{"num_hidden_layers": 8, "hidden_size": 576, "num_attention_heads": 9, "norm": "rmsnorm", "parallel_block": false, "init_std_o": 0.0, "init_std_up": 0.0181, "init_std_down": 0.0, "learning_rate": 0.00246, "weight_decay": 0.16, "lr_head": 0.00539, "warmup_steps": 200, "doc_mask": true, "dataset": "wikipedia_en"}
Each number is 128 + 32 x the weight over the matrix's rms, rounded and kept within 0 to 255. Layers, rows and columns count from 0.

# layer 2 attention query, 576x576, rms 0.0681, rows 36-47,100-111,163-174, columns 288-431
[[116  99 141 116  81 124 101 122 143 108 113 141 127 114  88 124 130 126 118 163 125  49 127 115 135 105 132 118 106 133 107 126 149 169 117 124 102 122  86 143 165 104 153 118  97 135 148 172 163  85 170 151  83  74 119 101 151 142  98 102 133 125  95 101 123  82 113 148 161 129 141 110 122 128 152  96 183 155 114 185 148 138  73 164 127 119 136  72 150 123  89  93 117 180 126 183 140 115 150 169 127 119 195 119 133 163 126 117 131  96 129 100 143 140 125 148 116 102 110 123  93 109 125  99 108 187  81 121 129 126 106 121 114 111 135 113 126 108 154 134 162 123  92 130]
 [145 106 105 149 104 133 119 160  93 153 145 108  97  91  98 124 157  99  59 139 148  68 114 120 133 130 136  71 163 117 184 179 107 170 123  96 134 159 145 105  85 123  66  92 130 153  41  95 155 108 100 139 104 125  99 162 160 102 198 156 134 165 122 158 105 140 120 170 197 163 116  48 128 125 103  85  86 184 113 127 115 122 155 100 134 125 102 119 210 102 166 121 173 164  75 158  77  79 104 157 171 138  63 102 126 120 106 178 149 126 154 144 194 118 132 125  96 112  94 124 113 198 103 129 149 137  66 133 124  91 150  98 149 111 134 126 124 146 145 135  58 110 137 147]
 [122 105 180 157 113  85 146 109 170 140 195 127 150 119 116  87 117  28 156 146 169 130  63 198 131 142 118  83 166 130 127 149 127 100 111 104 139 115 134  83 142  67 143 189 106 134 106 155 101 164 101 148 112 106  57 108 112 117 183 143  90 137 129 109 151 207 126 134 172 117 132 159 104  90  76 118 119 119 127  86 138 171 168 107 122  97  60 105 120 118 159 136 137 145 108 134 166 149 140 132 119 180 207  77 147  77 115 151  95 105 131  96 140 127 156 152 127 143 157 109 132  75 173 164 116 105  71 134 140  98 180  96  81  98 152 100 138 160 139 134 119 163  73 108]
 [164  63 139 146 132 151 110  99 100 117 147 130  99 143 153 142 123 131 140 119 145  36 189 126 133 137 178 127 106 163 130 135 162  94 134 210 107 150 129 140 135 129 105 141 104 186 132 110 136 117  94 177 173 197 143 193 152 130  89 117 134 178 233 124  90 111 159 132 120 151  90 183 132 142 159 184 107 132 130 148 212 120 101  86 142 114 137 130 188 127 124  61  81 172  88 180 139  99 149  18 160 191  96 181 106 155  97 129  49 130  59 156 159 118 119  35 142 131 154  39 163 154  77 160 195 157 139 138 136 157 117 135 198 173 137 116 168 141  90 110 142  41 153 104]
 [109 140 116  94 134 156 107  77  96 176  91 141 166 122  92  90 138 135 163 188 154  99 147 135 133 114 106 104 144 151 119 109 111  92 105 168 134 181 166  92 122 109  79 131 140 129 138 143 117  75  87 182 166 106 118 155  88 142 164  97 112 136 163 137 147 167 133  74 143 132 133 139 109 188 179 107 128  97  96  89 146 126 135 159 175 156  85 113 167 106 137 101 130 115 107 126 115  91  81 116 155  93 134 156  79 176 174  98  50  91 113 105 175 157 121 159 163 123 128 140 143 125 148 186 166  83 147 131  91 126 115 143 156 146  93 143 165 163 143 148  92 121 141  82]
 [113 136 157 118 130 189  87 118  79 161 112 138 170 162 105 181 120 112 128 155 166 155 131 122 196 119 144 105 107 154 135 161 140 140 236 171 147 130 123 110 148 142 170 111 162 165 125 118 177 129 118 104 139 119  84 131 143 189 162 156 172 118 168 135 100  93 119 107 158 123 107 110  83 133 129 111 120 115  76 112  56 166 119  90 111 194 131 189 152 167 150 196  86 155 149 105 116 100  67 129 137  55 150  74 151 138  67 166 122 156 114 164 156 115  80  78  57 211 133 137  59 123 148  80 157 106 224 147 101 115 129 145 139 109 122 157 130 138 146  82 149 138 110  91]
 [ 77 198 106  81  95 129 105  96 146 121 149  88 104 158 124  95 167 159 157 123 176 128 122 154 174 122  90  92 109 111 109  67 152 105  62 141  99  92 160 136 215  96 175  52 126 154  99 101 130 115 102 180  71 139 161 135 172  75 142 104 134 175 202 145 133 164 136 138 154 115 130  86 147  79 110  98 114 141 172 100 131 173 111 140  79 143 153 120 110 144  60 162 163 128  96 150 129 136 168 135 152 138 128 171 135 158 107 125  83 121 196 105 125 174 180  73 107 157 124 135 147 154 120 124 145 135 169  78 168 154 177 136 118 155 160  89 130 137 136 160 136 129 138  92]
 [122 149 115 129 152 210 113 122 129 145 114 162 123 123 159  54 181 127  68  86  50 104 105  97 110 101 136 158 126 136  63 131  93 108 118 118 100 175 160 155 109 167  90 179 148 143 147 147 156 156 125 114  99 142 181  91 132 122 120 124 130 148  97 107 114 123 147 178 127 104 170 158 127 168 110 137 144  56 115 152 121 134 109 135 109 119 160  83 147 180  89 204 125 115 114 125 127 157 117 157 137 185 124 148  89  76 154 131 146 159 163  98 154 132 155 153 108  97 161 149 152 111 189 131  92 142 106 152 104 103 151  79 106 104 169 132 155 124 138 113 127 121 113 145]
 [149 158 106  79 160  91 151  94  60 140 129 151 163 123 113 138 114  92  84  92 186  88 125 154 101 120 200 133  92  90 138 136 151  99 145 201 143 130 105 144  67 154 169  81 148 117 106 143  58  75 127 101 190 171 123 160 125 127 122 136 136 151 191 107 121  99 144 126  74  98 144 129 158 143 105 125 148 143 160 163 146  96 139 137 123 175 126 122  78  71 116 104  83  95 188 159 144 124 133 141 136  99 163 241 165 156 130 139  87 157  46 141 132  86 120 151 160 102 108  97 152 199  61  75 120 154 141 115 128 144  74 105 149 213 117 186 106 137 158  80 106  77 113 150]
 [160 126 128 157 155 113 141 130 136 144 105 198 158 103  77 158  97 136  84  97 128 200  74  70 101 171  42 156 114 109  89 140  78 136 119 110  89 153 144 206 141 164 128 179  93  76 152 116 112 171  99  86 114  75 129 147 146 155 142  94  48 128 144 115 122 107 129 101 101 163 114 113 122 153 132 115 154 111 127 157 163 109  95 159 153 144 151 174  46  77 104 170 125 160 146 135 125 135  86 230 103  99 141  83 112 103 116 106 143 103 144 154 151 100 146 137 139 131 111 148  83 157 155 133 147 152  68  99 147 124 133 123 152 179 112  94 126 109 120 140 125 143 148 145]
 [ 79 137 130 122 107 143 142  68 142 130  95  95 208 100 143 181 128 153 144 125 120 121 176 151 145 138 134 130 128 156 109 155 117  76 131 188 123 138 188 149 132 133 168 164 166 138 120 144  95 100 152 115  97 157 122  70 144 131 161 142 108 181 114 101 130 116 108 129 107 129 173 135 169 153 138 132 119  91 147 113 174 136 155 125  70 175 120 141 172  77 104 102 159 131 114  75 165  75 145 113 129  85 129 115 180 172 105 124  59 127 135 110 156 135 151  81 149 137  90  95 143  74 157 193 180 144 210  57 182  93 104 170 119 176 178 173  78  93 150  82 151 147 202 149]
 [129 199 156 151 134  69  74 162 116 161 116 106 122 129 175 201 186 145 128 153 166 116 137 178 169  90 112 168 141 161 109 123 115 168 126 115 131 130 184 171 119  60 104 108 159 125 141 147 186 133 137 113 144  95 147 133 119  56 117 112 192 120 130 116 133 143 145 120 141 201 116 103 118 172 163 143 162 163 152  82  97 129 121 132 108 114 130  96  88  92 153  87 138 130 147 156 119 189 147 106 137 189 140 143 131 148 120 146 151  85 129 152 121 163 101  94 147 167 172 137 103 128 177  99 155 151 130 217  97  85 183 177  83 109 124  45  77 162 120 129 134 153  67 142]
 [192 162 141 119 162 153 124  43  57 158  68 125 130 124  91  89 117 155 146 113 108 204  75  51 170 125  46 120 129 162 134  61 134 179 166 130  67 134 116 153 184 101 126 104 160 135 104 116 115 171 153 170 114 127  95 100 155  62 159  80 119 106 187 128  88 112 142 121 163  89 156 168 161 129 106  93  56 187 170 128  88 101  48 176  99  62  81 211 227 152 104 181 109 198  65  11  65 255 121 105 255 116 128  85 135 205 137  94  46 211  77  81 157 131 176  97  95 169  46  97 122 162 195 168  79 206 134  75 144 150 107  98 172 191  17  95 178  93 138 171 151 126 155 184]
 [116 158 145 155 144  81  64  91 153  89 148 143  31 111  69 167 113 124 181 167  60 145 127  85 162 126  92 182 159  78 126 146  95  98  93 230  98 153 121 136  86  76 103  59  55 126 114 141  87 172 214 120  55 181 217 142 150  54 101  93 253  90 114 124 115 190 118 129 175 103 126 131  83 145 144 132  41 113 163 134  41 163 158  62  90 136 141 182 255 101 251 200 140  57  90  95  30  37  50 100 120 131 139 168 186  87 111 153 149 133 110 120 121 108 148 160  98  40 130  69 114 103 107 138  63 131  77 120 123 174  38 146  89  96  35 176 190  83 145 143  94 193 124 148]
 [113 196 102 151 118 155 166 130 142 131 157  96 109  89 119 218 140  75 124 117 154  97 149 181 129 111 106 146 154 156 207 142  61 112 107 170 122 107 122 137  78 164 109 145 143  96  74 206 105 170  72  83  73 110 133 103 135 107  62 140 169 158  98  99 153  57 184 183  68 112 121  98 115 180  79 117 109 119 167 111 119 117 160 105 165 158  88 151  62  93 178 169 121 150 102  98 124  26  95 190  93  89 156 123 193 105 105 115 179 199 143 173 137 118 184 112 144  97 148  90 170 134 143 179 164 153 111 133  93 142 109  71 121 119 124  83 155  91  98 142 113 214 129 152]
 [130 155 137 147  72 133 127 111  84 153 158 136 166 122 122 146 138 234 139 152 137 153 150  81  75 127 107 146 112  97  81 143 150 138 120 101 136 128  71 107  93 137 141 205 120 113 105 129 122 111 100 157  17  75 136 103 143 114  82  73 150 179  78 122 119 202 117 127 120 137 116  81 180  92 103 213  75 125 190 137  99  85 134 111 127  96 121 118 114 135 133 140 121  59 115  90 205 153  94  97 132 102 138 125 152  70 191 143  84 122 164 255 147 187 163 112 129 123 117 141 148 117 135  82 235  89 148 132  74 101 164 105 159  75 182 146 144 141 155  56 137 100 148  72]
 [122 139  82 142 182 167 130  93 123 164 150 144  77  19  66  75 132 141 255 119  89 106 179  94 146 171 112  76  97 126 185  80 135 162 196 222  81 125 103 182 112 140 117  94 121 108 136 169 156  83 156  99 117 165 140 178 193 150 141 102 142 101 137 136 137 135  90 145  80 144 171  93 140  42 182 185 134 138 136 101  66 163 146 103 169 135  28  27  74 121 105 187  57 140 220 162 153 213 140 130 145 140 210 111 163 140 255 122 183  74  58 112 179 114 123 100 124  86 101 132  99 192  88 139 178 176 230 124 132 206 136 129  91 113 125 126 145 139 197  91  81 157 232  99]
 [106 110 136  96 151 161  77 162 221 142 146 152  95 120 123 110 110 181 116 102 141 142 115 155 164 137 113 137 120 119 218  77 164  84 187 154 158 107 190 112  86 184 167 184 187 108 171 168 135 192 207 134  69 104 129  93  94 136 103 144  94 156 170 136 113 133 157 155 135 154  72 226 105 173  94 152 122 115  79  97  92 162 106 141 121 171 124 183 111 150 116 158 137 101  50 140 166 145  94 123 214 132 103  96 127 165  33 202 156 109 150 131 116  63   0 110 205 139 158 141 159 196  99 181 138 222 143 170 165 114 143 112 155 166 102 126 141 122 137 125 131 146  80 130]
 [111 104 112  37 112 145 144 168 160 115 125 129  85 135 140 152  73  98 164  83 150  96 222 106 111 168  80  57  95 118 121 103 181 115 108 193 128  46 154  40 115 183 129 197  98 213 198  44 135 118 230 143 172 125  47  43 172  94 101 132 109 143 184 119 188  97 173 182 105 114 120 125 159  69  89 191 108  97 235 144 108 112 117 114 146 138 141  71 113 128 129  50 116 113 147 112 153 133 164 159 166 112 135  97  88 139 173 155 137 130 186 101 174 133 151 156  24 155 114 146 119 126  76 101 174 108 156 132 153 128 139 184  81 154 130 151 171 159 179 145 135 113 214  81]
 [117 131 157 150  95  69 101 162 136 160 179 173  71  61 113 188 137  57 139 144 164 119 175  86 188 131  96 175 143 176 165 173 206 112  87 164 184 113 150 118 103 148 150 125  77 164 154  90 116 142  92 104  80 173 196 149 156 160  54 180 154 172 109  87 112 132  83  87  73 113  99 130 101 161 169  87 158 106 215  90 149 184 141 123 145 158 136 131 138 114 123 129  94  71  98 136 118 129 110  90 188 146 153 147 191  86  90 112 108 104  70 178 129 180 166 111  61  84  32 151  12 142 112 131 137 170  98 112 173 153 133 165 122  62  61  96  79 115  99  82 113 123 135 163]
 [146 135 107 140  99 157 155  77  86 120  80 130  76 142  98 122  83  79 189 148  58  73  42 102 142 226 140 193  47 149 119  72 114  42 174  68 199 158   0  94 117  83 119  68  58 236 157 167 148 147 155  72  96 168 181 109 129 117 174 132 103 164 135 117 133 148 146 179 111 186 105  80 106  99 120  88 224 145 187 188 144 177 141 173 112  65 126 165 125  33 160  51 139 107 139 169 139  93 139  98 158 166 176 183 134 114 198  92  93  56 162 119  90 136  95  88  68 111 225 156 101  54 162 133 153 129 151 112 140 165  85 142 165 152  91 108 141 137 181 159 121  82 146 131]
 [ 77  73  98 112 104 181 163  95 107  88 187 114 115  48 151 177 122 109 216 136 133 121 156  49 150 137 127 137 133 198  91 138 125 111 178 114 125 149 136 239 103 121 127 155  60 104 156  96 140  74  90  54  59  44  88  69 162 164  72  48 147  58 145 200 111 111  65 124 107 160 140  75 137 130 149 113 140 103 198  94  75 153 125 198 136 163 187 119 117 113 129 243  54 178 142 123  88 121 157 164  52 179 168 141  52 110 132  48 186  67  58 118  82 177 178 140 132 151 118 128 128  74  80 108 155  98 109  85 180 165 130 139  92 146 158 142  35 134 104 147  97 108 119 134]
 [ 48 112  65  53 151 128 140 122 170  91 142  85 113 180  89 108 105  67 163  70 168  67 189  63 165 109 187 111 130 132 111 129 136  91 125 100 135 184  49 122 102 169 154 187  82 115 171 100 153  63 208 127 127  63 100  94 114 100 129 120  90 115 219 112 137 184 142  90 169 163 107 144 156 102  67 167 176  64 193  18 120  84  87 124 135 114  62 141 178  95 127  78  60  63 122 197 118  86 174 112  92  92 114 196  94  48  91  66 155  13 111 139 124 159  88  37  18 131 134  94  71 139 152 177 161 175 117 154 111 142  93 161  99 106 162 145 128 199 195  85  99 128 240  94]
 [ 53 172  69  64 138 139 116  49 132  93 133 141  95  70 131  99 144 136 171  50 131 174  49  83  93 136 159 111 186 145 125 151 180 116 132 123 157 199 138 154 199 166 103  98  44  74 204 199 111  60 155 114 137 146 154 115 135  94 153 123 125  99  80 134 169 145 100 108 114 156 172 121 137 127 119 184 178 160 100 177  65 105 138 109 103 138 122 144 115  73 102 171  84 151 112 119 140  62 103 241 154 144 112  87 139  99 120 147 134  70 157  86 198 117 127  58 107  73 143  81 192 160 167 159 150 155 121  53 111 154  84 124 153 199 205 129 169 125 147 140 199  59 118 104]
 [164 105 105 160 133 141 115 155  91 166 127 149 144 132 125 129 122  94 154  97 159 142 110 165 132 196  93 108 106 150 108 140 156 134 152 106 137 134  93 101 157 158 118 122 162 137 158 170 112  83 146  81 142 126  84 114 108 139 134  78 124 117 137 132 108  93 106 186  88 138 105 135 124 149 154 122 146 170 107  81 133 101 162 124 122 114 111  93  89 162 169 102 184 119 130 109 109  77 152 156 109 134 140 123 158 142 127 145 197  89 101 150 125 104 167 154 145 155 114 155  82 116 103 139  95 139  98  75 115 169 105 130 123 116 117 152  72 175 124  87  53 113 158 108]
 [ 82  89 139 128 124 110 116  78 170  97 112 122 167 135 127 100 123 114 138 110 105  98 134 134 112  92 124 120 100 118 128 137 125 141 144 129 108 154  99 120 139 135 140 100 101 136 175 126 136  32 104 177 111 139 108 151 141  91 123 128 171 110 167 166 100 141 135 121  49 136 144 118  99 147 139  87 139 134 143 163 103 176 166 160 154 119 154 114 129 138 130 118 172 109 113 135 117 149 133 187  91 188 145  83  84 176 163 153 124  61 142 132 136 142 165 178 135 136 156 124  97 170 161 112 120 135  92  73  89  98 118 150 125 208 118 149 137 137 102 125 100  94 130 100]
 [104 143 118 142 160 147 102 171  85 144 151 137  90 150 174 139 130 123 108 136 134 116 157 143 139 122 135 158  93 124 168 155 134 118 139 181 168 122  87 116 123  80 149 137 141 138  92 182 108 125  85 125 188  95 140 116 112 155 137 135 133 124 207 121 163 116 104 132 116 121 133  63 129 161 155 142 137 131  84  89 147  96  87 119 136 203 116 101  71 115 121 140 160 146 118 153 128 110 140 122 174 165 149  94  90 114 124 153 166 110 114 144 102 182 148 138 110 114 121  80  85 129 167 111 122 138 130 161 121 121 123 115 111 208 101  97 147 155  98 132  91 108 130 134]
 [155 171  89 152 117  84 129 149 127 130 127 104 162 155 138 150 127 157  98 122 143 133 169 114 142  74 121 167 133 157 114 129 136 123  61 138 121 136 141 126 137 110 143  88 123  95 121  78 104 126  95 147 171 142 145 147 108 155 125 157 139 121 124 164 144 155 152 125 100 132 150  88  97 194 156 106  67 149 108  84 124 129 139 126 104 117 113 128  82 170  81 152 171 127 120 138 105 149  97 159 144 145  83 117  58 142 119 158 151 131 106 120 118 139  88 126 111 135 158 181 153 113 133 134 153 129 132 134 127 100 130 114 119 170 190 140  80 152 115 167  97 149 130 117]
 [144  83 160 128 128 119 120 149 165 110 170 132 174 138 100 112 109 119 147 143  99 160 156 130 149 162  91  77 118  59 127 109  91 182 109 188 117 115  83 114  93 136 136 107 108  99 115 106 169 111  98 118 134  82 114 108 136 118 139 104 146 133 128 134 185 111 146 119  97  93 108 127  81 111 133 109  30 143 100 135 158 148 128 124 152 148  96  56 155 148 164  84 146 182 147  99 118 130 111 141 135 122 120 145 192  82 145 120 131 104  77 114 102  87  55 114  99 141  94  84 131 116 219 148  98 114 143 125 188 138 163 131 119 166 131  79  75 119 143 106 152 167 133 134]
 [143 129 131 149 209 102  98 186 141  81 171 126  43 128 114 111 137 123 147 120  97 103 110  82 110 150 107 140 147  97 141  91 137 132 137 130 124  75 126  94 153 126  94 151 151 154 111 153 106 148  92 105 164 124 197 143 114 125 106 142 189 141 106 132 144 156 155 120  82 111 126 101 119  85 110 155 118 149 160 161 127 120 140 146 107 107 204 114 105 132 134  85 124 114 103 150 131 129 146 122 157  95 198 142 104 135 151 142  98  88 116 130 150 163 141 166 170 114 139  97 139 161 138 106 125 167 165 176 143 102 173  85  88 146 189 101 155  61 107 146 162 139  66 146]
 [145 110 133 105 106 210 104 144  57 142 107 132 126 166 135  85 152 134 122  87 140 153 119 149 185 105 148 145 107 123 100  77 122 106 112 203 101 115 158 131 120 187 109 169 111 118 169 108 153 153 134 142 103 139 107 167 142 114 136 133 121 159 169 146 135  96 134 157 161 152 141 142 120  97 109 110 195 145 125 110 103 163 129 135 140 131 133 147 183 128 129 145 141 135  98 110 103  82  87 104 119 102 101 154 113 164 110 124 113 134 121 159 117 162 139 118 149 107 146 127 148 164 123 118 170  96 106 150 169  78 116 153 161 126 119 178  80 137 165 139 109 135  90 139]
 [153 139 166 131 101 130 125 137 145 114 107 134 129 102 132  94 171 168 152 160 178 146 171  93 145 111  95 186 138 129 130 108 133 108 172 179 112 164 182 139 141  87 135 122 147 112 135  93 159 163 115 151 117 120 175 170  97 151 130 108 118 135 177 126 148 114 106 171 152 118 150 165  75 137 142 162 107 134 142 149 108 179 164 149 115 130 198 128  80 110 119 109 132 124 146  99 110 137 109  61  84 111 135 120 164 110 155  90 110 148 121 187 141  91 124 139 144  95  59 108 163 139 178 144 136 157  78 102 111  86 130 162  81  80 132 147 154 104 119 108 131 122 199 127]
 [129 149 129 153 146 140 154 184 113 123 137 139 172 140 147  94 169  92  80 105 117 142  75 135 144 104 122  94 112 131 129 143 147 114 114  96 139 136 174 110 133 141  74 150 157 177 105 159 137 151  65 107  93 163 148 121 122 113 122 131 149 124  81 116 128 147  89 129 107 124  93 124 102 177 143 103 173  95 215 100 142  87 126 187 121 133  71  98 129 103 185  76 140 145 115 142 106 193 144 138 122 143 118 148 127 131 122  94 133 151  81 118 158 179 121 170 165 112 121 149 110 133 127 130 135 124 160  79 147  86 194 147 155 155 113 118 113 144  96 165 112 123 148 154]
 [112 180 127 147 113 133 112 160 129 125 118 109 184 106 137  49 177 129  94 143 110  91 129 143 126  91 106 123 102 182 142 142 146  72 119 179 149 127 124  71 106 144  94 112 121 143 155 122 129  84  96 124 120 150  85 130 172 118  84 133  91 118 116 111 146 161 128 171 110 121  91 139  84 165  98  88 111 153 141 142 154  98 143 165 133 142 119 136 150  87 121 199 145 123 135  96 166  88  98 145 134 171 131  74 145 121 130 111 150 132 108 121 137 117  95 150 187 124  80  95 102 124 156 143  74 179 115  80 117 154 143 150 104 109 110 180 114 176 141 131 131 147 153 132]
 [ 84 114 114 120 104 101 135 100  76 117 143 111 120 136 149 125 109  39 122 122 143 152 128 144  79 111 154 109 183 159  75 135  77  75 110  27 127  27 136 158 119 170 113 145 146 145 131 171  61  96  82 152 117 143 107 115 132 130 122 162 141 136 142 125 132 100 103  74 148 144  97  84 198 181 115 101 134 127  77  87 138 169 132 107 114 132 146 144 113 146 123 165 123 180 180  68 140 185 138 182 135 113 105 135 155 122 126 173 102 126 162 117 115 176 110 105 121 138 113 113 162 112  73 101 170  98  65  96 139 143  97  86 116 116 169 175 116 101 149 131  98  85  92  98]
 [159 129 141 114 156  98 163 127 145 137 148 100 174 124  84  58 115 120 124 167 103 157  83 168 152 114 105  74 148 133 156 113 155  85 149  89 125 173 135 176 128 130 144 116 169 127 117 145 193 140 153 127 196 155  82 144 133 135 190 129 128 148 180 141 132 114 146 195 151 122 157 164 118 139 141  46 141 159 105 154  95 128 144 163  92 154 176 124 135 149 158 148 129 140 100  87 164 104 114 166 156 141 111 126  99 127 163 120  79  75 141 158  99 111 120 119 135 151 112 145 114 157 123 143 116 161 153 136 130  93  88 107 172 130  98 163 137 148 112 142 120 119 160 135]]
# layer 2 attention key, 192x576, rms 0.0517, rows 35-46, columns 288-431
[[185 228 147 139 157 144 129 149 176 171  99 142 107  85  49 134 162 128  73 159 120 103 138 125 123 131 102 175 158 134 155 133 159 111 102 115 136  80 121 100 106  89 141 132  73 122 127 121 119 212  20 105 168 114 162 136 111 111  86 126 152 116  41 164 134 140 135  94 144  93 138 154  85  60 157 164 176 153 117 183 161 106  63 166  89 138  29 144 153 111 176 155 184 155 116  96 142 132 119 127  95 109 118  83 151  96 176 182  89 165  89 159 136  88  96 184 118 143 175 156 108 102 134 113  77 122 135  90  82 174 209 133 160 200 115 127 112  82 163  89 187 107 114 139]
 [ 92 145 149 100 198  86 151 169 146  69 179 144 162 130 136 167  72 112 158  96 116 179 173 153 125 127 138 132  65 123 116  81 167 144  94 177 126 180 144 118 122 219 127 159 132 124 174  53 135  95  83 124 150 159 198 154 105  60 145 198 161 115  99 159 121 197 115 100  86 128 190 147 192 119  16 179  78 152 122 105 115  99 108 114 145 120  22 122  95 123 168 114 198 104 119 160 215 119 104 124 165 124  55 136 135 115 102  79 124 213 127 169 190  70  84 127 126  99  87 138  90 129  66 140 182 102 207 148  90 169 133 163 169 129 127  50 118  98  66 174 131 111  81  95]
 [147 129 107 137  93 167 144 119 139  64  89 116 181 122 131  98 151 182 138 131 146 155  79  61  97 136 125 132 119 104  86 116 119  98 101  47 115 151 146 191 180 115 103 152  74  84 214 147 184 118 155 143 149 114 143 255  82 112 184 137  69 102 134 121 106 163 108  73  98 111  82 166 183 133 138 194 176  78 156 144 204  74 192 139 139  76 160 116 127 154  28 141  83 115 102 115 165 130 142 195 107 153 135 161 188 161 102 153 138  96 100  67  66 114 128 168 152 176 116 168 122 123 195 197 147 116  59 216 140 121 152 140  78 105 105 128 131 121 145 117  90 146 149 113]
 [152 110 121 183 161 195 114 133  87 108  66 188 101  83 109  37 144 152 149  74  92 147 144 110 120 113 102 141 159 145  64 136 174 160 185 202 134 181 143 144 131 108 132 119  91  53 172 153 126 149 172 153 178 113 123 124 123 182 138 157  81  79 155 155 126 105  80 104 150 146  53  89 179 143 185 133  75  99 174 213 134  63 176  88 113 102 122 144 130 136 132 150  69  49 172 157 161 101 114 149 153 124 247 146 148 170 190 114 130  82 139 141 116 159 108 146  90 115  85 135  73 113  87 156 107 170 152 178  75 208 182 160 193 129 110  86 102 157 137 116 120 132 143 114]
 [137 146 113 150  87 243 150 136 123  56  69 105 116 113 118  94 164 128  89 127 149 142 145  65 168 171 146 171 156 181 135 119 124 132 138 155  74 154 157 136 110 142  94  59  83 130 146 191 154 141 156 119 145 142 103 138 152 141 163 172 104 138 126 158 159  47 148 118 176 125 130  28 148 105 169  60 102 128  61 172 112 114 149 160  97  99 138 172 138 110  62 187  92  35 146 208  90 125 135 126 136 119 138 130 161  76 161  83 225 149 109 117  66 175 119 167  74 161 195 141 125  73 163  89  86 139 101  93 135 129 143 146 133 125 115 125 150 162 103 158 107 207  58 122]
 [136 158 109 123 117 141  66 134 148  29 125 126 132 152  61 123 102 138  75  59 138 191 212 164 139 134 138 161 155 164 116 144 144  71 148 108  83 136 113  90 108 135 134 114 153 105 144 172 177  94 173 151  98  99 125 140  94  52  40 208  77 207 177 138 118 127  76 136 111 153 137 117 169  90  95 227 104 134  93 137 125  89 165  96 113 124 170 146 107 187  92 114 142 150 134 160  50 123 138 137 110  73  63 156 121  80  51  70 107  40 113  97 148 132 126 110 112 137  56 115 111  82  62 122 131 174  97 167 140 179 125 129  87 175  67 100  91 142 119  76 139  96  67 153]
 [146 126 132 144 122  95 128 146 140  78 145 161 194 139 171 159  86  71 133 150 106 107 139 132 124 114  42 195 146 111 177 108 109 145 125  48 140 103 140 120 108 142 157 113 118 125  95 168 109 121 222 101  73  67 135  96 130  89  77 117 141  80 110 131 143 165 181  79 100 140 144 106 145  97  92 125  92 125  84 129 143 146  82 102 134 139 168 146  97 152 136  64 141  76 160 188 122  99 197 118  87  97 122  74 102  83 182  45 221 132 115 136  93 137 173 143  94  90 144 134 131 142  79 140 110 148  82  67 132 174  70 155 127 171 172  41 123  90 141  55 148 199 134 166]
 [170 181 136 129 111 107  85  87 131 114 165 121 135 116 137  66 130 160 125 180 101 159 123 114 103  90 188 106 139 125 105 131  82  94  95  65 152 156 106 138 136 117 114 212 145  61 138 146  41  82  61 153 103 104  60 135 124 128 152 189 141 173 169 160  96 123 159  62 237 128  70 152 183  99 138 149 117 115 129  52  50 100 128 133 158 122 105 160 143 126  91 141 132 139  84 120 121  97  95 119  72 152 132  89 112  82  93  67  93  90  97 239 152 124  62 174 153 162 106 119 160 145 123 115 130 128  91 194 144 101 172  81 121 147 108 149 190 163 106 117 141 125 120 105]
 [ 13 139 124 104 170  59 107 155 101 239  84 153 124 164  94 133 140 147 127  85 131 127 147 172 128 132 121 200 110 143 145 129 158 140 104  52 156  86 142  62 196  88 176 114 101 121 119 150 132  80 130 161 155  30 192 159 100 124  64  34 121  68 139 115 106 163  95 198 101 190 135 111 132 127 140 188 115 148 127  79 127 163  81 121  98  82  84 159  90  89  95  71 100  68 177 182 153  60 148 154  85 117 120 151 125 165  43 168 109  98 169 131 144 163  76 107 127 141  91 132 120  83 142 157 150 162  76 196 153 149 132 112 116 128  91 200 150 127 158 101  82 126 168 177]
 [219 179 162 156  17  99 148 167  91 149 187 108 100 120 101 110 217 182 117  66  71 169 170 127 158 165  70 110 198 148 108 147 129 126 116  93 128 153 145 218 165  16 120 105 154 104 128 189 170 107 146 149 142 151 145 140 145 144 119 145 111 105  66 175 186 106 115 140 198 133 148  91 175 130 106 169  80 146 123 154 175 110 112 143 154 131 104 111 186 201 118 179 117 143 129  85  67  92 161 189 127  85 111 162 172  89 125 141 176 197 146 108 104 136  85  78 102 133 139 160 152  98 141 205 138 110 146 175 126  90 135 155  88  55 156 118 159 128 141  96 170 122 186 155]
 [ 87 149 156 134  93 130 128 108 159 145 173 160 132 162 107  73 144 117  77 108 141 112  92 154 163 147 114 119 112 141 202 135  99 114 145 105 155 165 110  54 103 112 135 174 130 148  95 193 190  78 157  89 115 156  91 137 135 162 162 152 133 110  99 135 122  94 118 172 153 114 129 191 136  74 125 154 111 157 156  97 191 132 174 121  96  65 190 155 103 111 130 222 177 163  48 114 157 136 155  97 125 137  85 162 209  89 134 167 142 185 173 116 110 129 114  55 141 134 176 130 255  62  89 103  94  93 168 199 164  94  75 168  73 172 140 119 120 158 150 114 103 164 139 135]
 [ 80 171 123 157 109  49  98 130 133 122  58 142 100  99 123 121 123 150 133 101 168 163 134 142  60 166 125 161 179 153 147 155 167  98 123 135 140  88 144 144  81 123  74 108 144 113  99 165  73 156 121 149 143  77  80 166 152 102 129 122 171 146 120 162 131  34 134 113  89 137  93 118  76 114 157 128 146 151  82  36 108 135  69  83 193 111 204 166 127  69 113 156 116 187 137  81 137 125 109 144 126 102  86 109 147 136 143 101  62  99 124 224 154 118 124  59 139 170 124 167 120 186 132 104 173 108  81 154 146 172 182 121 114 132 132 133 142  81 132 170  38 125  18  84]]